python train.py --intermediate_size=1024 --bias="all" --tie_word_embeddings=true --beta1=0.9 --beta2=0.99 --z_loss=0.0001
Each number is 128 + 32 x the weight over its row's rms, rounded and kept within 0 to 255. Layers, rows and columns count from 0. Numbers have three digits each. The size before them is the row's rms in percent of the matrix's.

# layer 8 MLP down, 256x1024, rms 0.112, rows 214-255, columns 64-127
098:131156120158107131083098078189180161157119088125109135111167129096141135127195103172133095160146134087189121118176077160094105091117147156123092097113181174204163119191067150113079166136104144
102:114122112135122126135102188136074080097106159123162224118117107091109123098158133158105190144087112072129090087182066201129095069129142142127102116147127129130117095133109166112168093105121145
102:139144136163102136136080171123173176195111110115129177120142158176085112117096122191107110099200134128161155194159121073088077127143115138122127114134125103146145174113152184115143171136150089
098:115068135107082126146120071080150116123126116114118119129114163064146109171143105115132072108142139137164159125117132155074010140133156161096113093084131127153136084116160116118161129135114153
100:155134105136120132077173123088132099106177126140083134123174135109098118128174172154123140141175105090108109122247148131107167088086147116188140127160174082067069052131200111121167108088127119
101:104136082164107127133116090167106087120084145168089177117138105159192151063195111109101173148123155136209158170114117131090168164087100149140163157102100120102131096155139136118114129148059124
103:195108170086121133173139147100101184172077150188148091131156127173103135087110146124129132150091184108087122137155104087143171117144085105140180153134145120065099116122132130152088190130107173
101:154157115119086126096101108131142124140142101107144090144165174137081122134172077120113131164143118129138175128181140128098153109156103141103136076132127136129058116111114088151172152145180148
102:103121133117113127112143139119159151123115116132121127124160117145087128134066173122108123126155185176163124135158161108134079140122147107139086195192117094104138097081189163108127137099089162
099:076119121103103125147143083122153136113137136135127138150120160125129118098115143110125162108119140112101166174060107150155132154132093130056166165114104175099120123127097185129123140104203131
103:144149138146131128086112094090131120186166189134101220131119118123127173145197103134132101154088090136095137143157152135138086169110180112133125101072194115143128113177153142092160121127106103
101:126130140136138125152134121141147085088129105213142136122120123103035094090128136164144080114099131142127106126100047148186136166137255180149083114164162139149077165094129116136171209118104168
097:139098103091122128118116083213142125087136114108171082116028123176123074103190164101103138140159120158168065147128120126056186102160165136156121069141108153162160111153064145164142094125144133
103:134133103203152131202117140183125129053128178154149156142133108119166105185092159128161130096147077102088114139165073111129145170089218104156143168124167108162157156091181150113139194144146167
095:154089076081136132178157145099153158070120125131082103101107167194122149160094160111160152147176112152122193181158106119129095132148110094097126109106037120149174185139157171124024148231097109
099:186111066119143123087082088094139063133128122131165146123106059104110123146108126124116086101135164104129145090144076135084167097163172158102093074103129151109113108156131094110190122115100168
101:125120148151120124137115110099146164123118193147129081140114161106105155072117152107126139130165065080158159187105142206062163155120138128147132179128087185168169113115140150144124117157137094
095:091108130133120129078122132072106163207118107074139101132098065150106126086117103094070071119097081151056107134101154107143144150068144057149123108149091137173058127141131146140128102153108138
105:122164145129110127093163164130133135125119111052148092113167123118091174148123115115131098145101162109118154115073114115152144145088171138152160073159072112177072137151126129063093097128064145
101:132064139142160126127113165150122136147092118096147143124146147135155110144113208154148098115155124116105228092134089166152093150097128104140138123155130094106130120078102124132143126149116147
103:070177146144117132150133138082101095151116052104117140119096136120104121118079120192113105122075167098124192085139126112109125113112138152150115152071184095124100082131117071143174083141125139
094:147078107119114126186072116090108109135119128190137092122074121169133163107199156101175148134141123159084122108158098054150116228089085092158132123160100167071120136130161129139096140146100154
102:207104094089114128110168143089101090110126136149151142119089085127141159189151113113107150132148092123124120096103068139102151128105169076121069130132132111112130141138164120185074100140087191
102:110105176116182118143122160121125119140112063088149169124131111142191135132123154100081144149122156149133147150139109124130131091143148210213118111122112106142096132105119106143157155119106109
101:147108158138149130087111110126151154110146114165178104128106177085175120134087137120103106123050064143192136065160120144171120138158096188137158134141158140129096148082105149148090090096150165
099:169156089154132134174158202155111170141165112181119161136135156118114125138149051144104196159136114097112139084102158092118130157147077122129116115113073126077103176110160158144071133133175149
098:118146161111146131083123185144116165167157112077101139128149130137048160104181136092119135134107156107103171118130115106091102090106156106150190089142100113095054089123166135134120095144089095
098:134137179081137127106090134082164080134141161070083056133094134088184078124084086168084116083110141174160158118154101131133185071118112126080116144165130145069136131157145147138068157152162122
100:140158104114069131179143126145135184161169104165144093126066079126205115131145114130190136106162123068156113118160116111103186142094138120121097099136087121158099145129103142130136165126155157
099:151172091104121125102146126134156072153100119130156170133139138129142151110107128101130110145118164120123172157153107121149119149104055131105176165186162197135160155104155153111155101195184072
099:177157195154077134132136102162074129129146111155087138124146154128106125114104159102114127122149072111105123125108180188147091152113126133105110138177120137106149106127114163174116153153119135
099:151125109124106125093154123114124216145151087104166142121099098145161166132121088124134167159121116076146152122117081040091181129120068115159101126088114179175118153178127089190095068141141128
093:152132133055031127128123139140138207111106139117188123113080116110119112124166099097082148148168189074174157123147096104157139148131128166061100126126136128165147142098107107125146141123120144
096:153077127068168126029131131168178132143103138179158142131127164103204120080151135119105094159103142142167155122119112145199121162144213144132094096150122091084199068091157097130104153077125107
107:090135142145121126125115092150154130111103124130116074128084095107111123161100115134118099129125161127137105087167119143036134136180142126124104096108111111155152151093080159150139146151123124
101:098147163081147129089124128103160128107171192156132103129160098103168111136186084140127108117115087142126166149108124103149141124069033145179141089172107123118143136138137093094094137096100133
111:091117118089106121142130156125103159129068165169124163133158124136116103124107151133051113168118159152153175139099101142122118123161128155158122089135125119109146132143151067081058124128084143
102:132203140111073128135122108111128137115102156088232133132101110072164106136141126154152155107129135135177110119048118123170125109169132085180095189169105117127104127087087168108118119140183135
105:131130127098103123142156098141194146128168102146168122119177117103133138184141144171128052178109181103071131083089086049142135114080161152060116118106153087209172103154138069118167142128213165
092:116107112178096131122094135139134097163104118150020194118156117126119139134107110074179067168138084094149121209111150119138167157160193102165140152144205137100190156134060159113085168154141107
095:087161096218141122154124138189182151182130179149059065131105134088197109148129104116068139147129185141081140158098160135139036128092150099131147070161118117087122171088121087177117158172108082
094:090133105225156129146124082123144126134119154155134156141122106112141122116084129166086186136133190156079118158152123143066102140103085108092098118187096136140131149123116120103094137121109166